{"n_layer": 13, "d_model": 384, "n_head": 3, "n_kv_head": 3, "head_dim": 128, "d_mlp": 1024, "vocab_size": 32000, "activation": "swiglu", "norm": "rmsnorm", "norm_place": "pre", "norm_eps": 1e-06, "positions": "rope", "rope_base": 10000.0, "rope_fraction": 1.0, "qk_norm": false, "attn_scale": 0.0884, "bias": "none", "tie_embeddings": true, "parallel_block": false, "init": "trunc", "init_std_qkv": 0.0307, "init_std_o": 0.0307, "init_std_up": 0.0307, "init_std_down": 0.0188, "optimizer": "soap_variant", "lr": 0.00378, "lr_mult_up": 1.24, "beta1": 0.95, "beta2": 0.95, "lr_head": 0.00705, "warmup_steps": 200, "schedule": "wsd", "decay_fraction": 0.604, "decay_shape": "linear", "final_lr_fraction": 0.0, "batch_tokens": 131072, "seq_len": 256, "doc_mask": false, "train_tokens": 355700000, "steps": 2714, "dataset": "wikipedia_en"}
Each number is 500 + 50 x the weight over its row's rms, rounded and kept within 0 to 999. Layers, rows and columns count from 0. Numbers have three digits each. The size before them is the row's rms in percent of the matrix's.

# layer 5 MLP gate, 1024x384, rms 0.141, rows 411-433, columns 192-287
095:457485589572498456517431572511431473470523493405487438495591487546364539517507538664452570585449468536509492513500519405556557566531493485523567531551438542556592494543531405510500572536452470493487536445572504550515457476548409516452559508534529579523371438491477511464489499475589480426
100:522551469476520496541538499431472537500547459467518495501445456471472506425420407421559395482537498528510505535432487520483466559602485488472467478473521446436564445555545520525469426533499500546467468490551464528437487478490531447497518509492455528502445539465450513459531443470441481474
101:532550570525462478504516521514466595490506511551504484590390542588478503509543526521497481560517553340485459402453465517545515504429448459432505525540420488484587516469498450475487450421453552532566428497484533426473495525557480550516528537511460555498515555501488480510442470487546536529
104:509466488489468543498456573460402616573535390457449500492401500475517508454520498570501473463411536446526439513477544488451529497461516410568533478443470510495489470429461494549516580602466448491570382448391420529574485482452469417436463457452531512478568509515542484499476530505442579425
097:536449517539525570457565545403465502484481471446434466523509508556496495462463551486538431551519420499424510537502428380487508558497404499417566442610530521508531393504495501469459525507492447567476489469489576543407554508455557524449600513468450514506535477540466582491496571510466492475
116:452521562502527603431527620543546524538535495602432459556454515430566505455426380593439538553492600486509509507471441466569489424541496459543455497518523527484554544517564614625537456525489512522473484492509419502497425518492462565490454499477537447567492552594488512437478552559471414477
121:547506598454427489449500522557535446530523520532435555552508542467467506469552392515501470576560523579492456551534475389422499484522546533499516550534496445419623519500440524446514493558463384440519482415436389526476555531514487517401410502510557522543477527548515497453520505541502548497
098:485503497517521470459435530441469521499518549454477440430501467398552538515492425386513484419513559452421439425485462527440534514462449548588435444397495550588479412517494503463490445441578469456465522485496366500573507410459509499478518438474531561536499487496487516564478424578501475535
096:529560615486420485442524507453554510497577460474477462503438583477488564430522479506445540471538437510542402504483508526545537517491511545482546579556551450480484455522567443485525501534566557510492426484516462515586524502447436477530512483511535549412542559405483550544533543602477484617
095:510482544434519570529447492499581519461497428524502462499480475476539502469459515554488495580577496520522501478489455478526504465533423538442468499522460467472490515499533416448507505483581594507591521470598513465526545572527433531483519525576450534461586545472547547574466520469501687435
104:482453486488496524601487455388468522472468526531479472417517531446461455606510567574471510429449480521540514453485380378521518429590437541455589491446472553441467537582428500608571544509417503578499482437497478463520505471472463528545456471547585528556451451517568463554529491523488563566
092:527513552510483550578525491504593439423512555613406502503519585452547506525501495439522495466562498523497641491506515467539516517549509461498559544440556523507480517451531529486537519523441477547467569607575576430493416469570496432620569595407534457537471513472484496528486572488527591419
105:519512555434500538484480660476499467531440430454572442518487515524419525572511494498550531462466521511409481472608494447522613512415539510504612528461491521426493590455530509572478536510501553509400515491404456599490520468493467464463523538508528480521597489461494445571394463422620592519
098:430532562578478547509540490397524449413467493444460531454549467534526498468518685548480526587410441538535438446497488506453557489501510480627501456529548466452547612511501492484471565496576471505483493479481515486529559509491491602504482527490393494522542439416407539366447579523466497535
104:555421527488495543581512476430400464533489550460521495584566544487487500506535456475513606442578495515538474540610501472463481524501540471462511518444556585493477466531456488402555499626534500466570473507531529508538524497438457453469546429547466480424485420595538459581523550539391495591
100:433499522539440529544513489451506471485521532498438493535469511508563511453514543533432521361564561524550526532440584451476496394559469532565491593521610584517492514450487466468461466390516403515510507501462503524453508483460608492524528533505538435478543513448498480477478559564463492509
097:475497553559489507540435497463496554375499473514472536459543515527442449416509533476494443512430601549464543506518571469544531523427444566625462555492445437410484539499464524422467490497515479538525494579475519504542454454482474476455497529510448569562492469523429437511495523659518495566
093:596544446454529513513451577477384610530545500462475559533569457479455492558534528486477596514304461581477512488537462480510473524546442516483501546551554501449582455550514535541474490530446451431497404488572523531504418501493466530523536458509528431562531458473594477531589421445484505537
098:531486529491470408585515491450425437513431504453456499419627598562516505405452571536522380453473495460456447507423565452564611509453467550577587491511534510459472536563535413522460487521491507502506573453480471514523530493614448500484529464573584556439529487505547480516484564543474480491
095:473442498424567481502488549432449522575569555519539541538437404479540539509434456518399496490515514447484481470365533565551508487540465552495443523514586568545423525602470491580463461584444420626557556458491503538468484513485409523421437513392605495378363509509546416463574517495546516529
098:469464539429480545495406509410482424423489476480556625522433582530590472461443515463509429504440508510438518492529512451516479441500386475503446482491565541498495482431458541492506514494513542581478540476594589486482539546473518476529530534503544480614450542478471468506469468492495594476
101:575592547479542549490463496518524467493466506571568508509445522505467513405466546441486538503449485494416560480457560405472559514459529525511461572472450458501440558508514417483452521487439536575545600372552542539468587569464489492526552463463580432485557527483564532513475506462526452462
110:502518519428559496601498452356439573610482457496454545454441505464488436514491497469618454450430410481482564552500586468533490474564519402528512583414408419462468520508582410498500487499515477476505479470482494512407511506550497499479430451522502563577544558433573519471569432463497494529
# layer 5 MLP up, 1024x384, rms 0.144, rows 411-433, columns 192-287
106:424500559494460487506439457473469545399455505513465543573477586443477522525473469456472562551560497538393501435509529584526515555458441482494507560496499576610515454610482500493491475529501443442507549509429546486495519572521521517534509447497469469464401391422462485521461499526508516421
095:485444578479503569495505441536414494409532431508508584568496591532510491529446507477502424511460493463462585491487456485472534442556421464532485517489417463517467547491493489526462491476543504548532506568428434554624571485596441436490500573571590630483459517539535612502447526438536589557
100:462546554496483529474509348537509471455494477466540574505464454456511545492425452548516422476458485574418547500594538462515597503539408434577453370455610514483586452554492601434469458450470416474508452585516515477504527574465576488459464492520490539450386585471578488533410536457533439514
108:568522545526474527461554451524520546529465466558537430445547468499485435428428511476521476490502495458514510446549471523493519517465548547612468484473487477491514460455526598517585476482487510498435512466498519551538454503470559435531518362527510494577541468570523413396496393486513503525
100:588515498461611504491521452488422585509484508554493447583483474534501508439470572504535543389453403499547469523522489493434478540493497523490456470578484486557506538464472516451384447555461464500545446490486537475556426477646584418486412350403493480516576481506538465528476527526472544489
110:499525473466543433487467543524513490494514529419470502449489538512473540532590500490500487501475399497490395562529586564428505545524435499561525506488513564476564548582462582509487496438527489496568496505556519419538505475621531489435513525525416483461434554484498572530487436622532498547
112:529552589437443525452375512507562468505542495488438560528475450459504415516576400508540553568572486495531537455589488394439494487436529378504567517539438478514562506508474515406454455439458469517516534430443475508599575515550632517509474528476470459512469472575502516462488521516507496461
101:510468425435404625605524472499444436439510503517575499542584444548489501543462496513458535527404464432485463513456464455460525464520544485383565473525513474519442515510497623488566486537474547572553405451503527423490475542429484524442453449483444487391528490556479520511451552474507473493
098:483531518542494499477516499535551560574523461513475503551478544510548519555512492444482422490510527494483400533534465563372654572503537494495547468503478565524548527513547423512556520476419477530507584453561493597554477587554559496550491564455507431472531628502443537461508522472449540562
103:443505562583444470472558555489479446525520476528499545534539517436542575496515416473570508528559445510500548545551497573468557604551494531532442416499457423486448451429465498557489460591439434587501554454492467541581509503452460540480489465546529435466480462501453463591475401494618529465
102:497430418528575431555508549431497590548500538545534510545479514479527494448400527508503541524577502464464491460558571484547585581420512506533396480548366542518503532554460584534577385583597527529486548519436520427510448443406502474554515451537441441517497406450556544527504387521503548416
093:581563488473484528528523448525450449480507486438531418431459575433426462483478488435509520491544410580449618452471457422506496492496554504467457465495437421606483513460505468483414539503520505446474485547494455574500549444524546456622517581467514502522504584522495506483592495463609479571
099:450442485499540400452561495565523495509504425470462461462546526480445518447441482520496498514472368520485521503554372494456508493543546419462521460572498470380535524387508584420502365416545507516539516445462479490532455420569473593554555546535524504538428529516520509496559542477539570508
103:410516489467445499582527519572515482512576507452516522515464542523412514556622471530492471484511533418480509508504445497566481555509588496453503548583506538475399463414460484559394562522484596472522534433488513418525393532537557372554457532450563520473463516533602478541507438447541445479
102:394480432588586533456529389486520495427448509472522487482461475477568553460556591396544494528565624538475553533467481543564541517471526489546466474425463528541422461591460524559464499399542558454425569513472481395523474526478471531558473578516487602586474528502584519557497471476477538420
103:517560427538513533488500508534528566466566473461589521509518473511484558507520508521549498472354480494416529482485504484501452530479499557526449445399442452554570599514427411523479492526422498467614446555517465510502486520454489533583438448501496476429427550520490426423593483530525479456
099:530447503514509480608457529441541540509526554478381526583470476531429514496573373510462414520527483473582517573593487563439556488550518493489488527520554522410514471526449477430458593462476495472452488524487552451434452553587485489515517543566565486567511492405468523496560595459517543508
096:539531402536456473504384574516567447579535508454481574468549461560460541551488426512501551477566426564528431530478450471480514593540507445501512514540530472479451456593417598547492536527560561527571612517518513569466488497504505528427538528508488457591476510466574458526590532504422470435
093:530459463487514537459518483610527474574479498548543476557531466444466527504450509414525539539553548476475473502538429516489363409572484466466473513560492509517562429412531596541547602481488528509546534507563552417463550389448460479346409474356479461519571451529462507467495432460452536492
100:648502432471463464601550488507543461512482505435525535550464505497439501518497460574491544504430560443455468468471518504548545535466471527498446479478580501523539553571444519486481484552448524523556533496484436517429539491656474527520544522459583506533515446444511579547608511432490496530
098:501495389461554464510555476510484568428498460474352491556449515502473562473493575560477521522509516495508482509542487575512511501529504518488525515392556525505474445488475458522492581475372632527441469455477459407547630502475519528527591452465528570505508512460600481561473532390506498546
102:553430512507441628517525478459547552367542564465489509517543489476513537523447517376566530495480515483587486593510497459626471517511464548552484428452516553396481529357452606514482469533456460531449469443452514628489539428471511456384542500482499539519506443555500509493516427502515509441
108:485455529550407433572501421461510461437400489515495577450426495473462550462521477455506443532607560497540467469486525563485492462510501542570454496516536466491455506533389493550504518488539430541430467465409518481487425484543486508512426503559491387463557541504528599522482571508499558491
# layer 5 MLP down (transposed), 1024x384, rms 0.111, rows 411-432, columns 192-287
099:473604500609504522521468622541511565475497545527425493530457492559466512548412511476532537473557395492443442465499527549567518550492589442479512517553458516434529541471524448333567479535544471549492414517460545452519555471502506494434525418521451512457494564566558563542536508470526494472
102:505486520547530497471455426542532540442483447489449451447532596482485550470604516488455440437549520522527488606495471528512541516451484477472620505503536409585497520485518437530449597454550446589586471490480436581518497491409572508485396499513406536557487526451533455506518489470458564499
102:530509536480560504541580442497526605510498434502555557543497553501479503491523531537554416414568481524464481464466485543519443554485524525451502455424515426581461414475538563538487482517559585500451424463543463461512470574537500478453546466505483460577539496578470607493468521486447565563
109:504441541512405486534463543508497513421564370504532446498525474543516445479468428492496506407506548479537502423621493603522462505593581515513468442496523610469494497524490506583476553543501458506508481537586538538493438491505564576387446582487495563507453452498463498523464505558482534406
105:582503537407575591487606557498561614514489509403451503520500464519460452456557536466420514551435417459482478579555495546556457553462442560476446531506459443491421490531473539523434521550553504634485521467484536528528465567516494441430502462545450457558593472402525415473424492496526554510
099:466439621524457543477457486458606419503546502504416521489535518555426425540432496591497559525612457500479472514572454434476471572426450648472499538544496476420412547516493543564536559490506420424546501511407477530543454532522517533536516529447517488443483501531540483473460521561531507470
109:502515562437506475504469496485413464535522435492481586457480436504513527526515457425527509510515491558597525473550417438385535597564460529502538482484480592549573518544562552519548544520461503473507497524529479523443491468509499444513436486489558463537513529542500526414482391537612479545
099:559515482532466523539525464395497488493485506497514479528417462592454497624439500525499488523420570583575515466594519536546523482512440487536442500498445463495500450497455430457583514478468524625601494466383424444579488548459479455494534523515514458499525486506442547490440514476566545477
100:449494465545487480551485582573437580519424531468528599539498461410413496524491522493481432456435478493530474475605563601572517509530527569496614546537433486463452623447425557523509510443476454567480500524504521550563463518529559493415549499566475537510499562455519527407517478482449492510
094:499522569556513505503541550562465401426464479466478507495421544481489496496443470502472457556527510473468508572399517551494433461464582475507568533510383537387516518440506496421566418582412528503500522503531485459516558502542506533519455424491484546584509479480454613554609456509509445379
099:450475410500536441537503530486454547496616432556485511391489466454501605531508479532481490511505560462479463479528464473549467555549415475477560557494490472529449501557581629558445511412467472552573459508552469493554529507497559431520534552470498486481547447509478501544436496522522478601
096:570550504323529438507500467587483494548521563478542521492367379462497559555437465492609514450523392538658496560530472505554498509543524499511451433542554510540472462554562494454351466565571436491549496496496527486451516459545473511576516481443508529502442489511615503496473532609530481479
107:503518569496467481436505473512518552565553482476535474435518472495536551636520446465501432431501465561510518504439525429451471405509434465533482558519460435508467511589419454484421505464512447503555439475491619429462494464488593470538534377540495541422469528474425539484518609474573406421
097:454535523491426551419508472503498557449513454497520460569474475558540613492528509486449466523477495476419550412417557502469501468393492576447358492541434473602562478476562456507547503423532477468516477588540456500471542467527489480528475494562494471426470542642536558502483465479461466452
102:436490586559465452452491501640470434475467461460459437395479474548540460441455383434533436566470517537509534475493425500548494551512542469502506508440506483461512521493534531574435501490549523505574528548415498475547456462594549555533561546484507540576498576485501585479526446535558553461
104:568476515473605602486454450524529418550599555550503467593516460432531398524473495480441485581534386471339542493408599458525451488545509466520522504463535536556517508486507500501447502464566499480468480543509524480523481535445431477590507474448498510436512545502357516483580495547571458467
097:513490523496506456531542583580479520513494537532454415559545511467415479430551489561501459497500465551493499548453499583506516463464510466495463491542572628516489538453455578485583533543551478471433428600577528457556458537541511491583434382471423551475549518439509479567414534462531464493
094:419528465574501413481417476515451602542503515519572518504472424528505568509575423423566511542437555508444445518483511454420496527529510478509539526518437521482412474470529451474526468532467502505548423555467570539533525538485512486443440483480512519461526510565627515522510475569527579572
104:507528557503449461411431525465508411487511449413523474509513531543434619468429439445563525492543520518419456499521436590493457563470499522513608539453483525565549394485521544529541423527459495499522601511490544599503595506512568565545433522409485539415620552445563416484501522472460435507
088:562462529478493461574534464451471545478513511440493499560581404469495530558558472551474514486494546482763419385464519515536471436412406441485507452507427542488473469414515498449447535514472474488489488483451455441466521515588478444535496484468477540472520502496553522394512445524526468525
101:509545319571414490466466470499428527489515518471536430504447531491541422546526483501564485567478463528503519464477508434500539550516581589508525496434488477460438497498483518530489540456507446534532569544441512482485569438545490529524497542471474509519445478568613445579452501462604572556
101:437505524418549432478434470600571515471447422470475500441614449455518504495502499420496531500554503502442541526441472569523515463442602547467509524469543507489462458469396522512413467461438387500439484472533429464529460467511471496448518523486469456516423472505519464566555350561520407516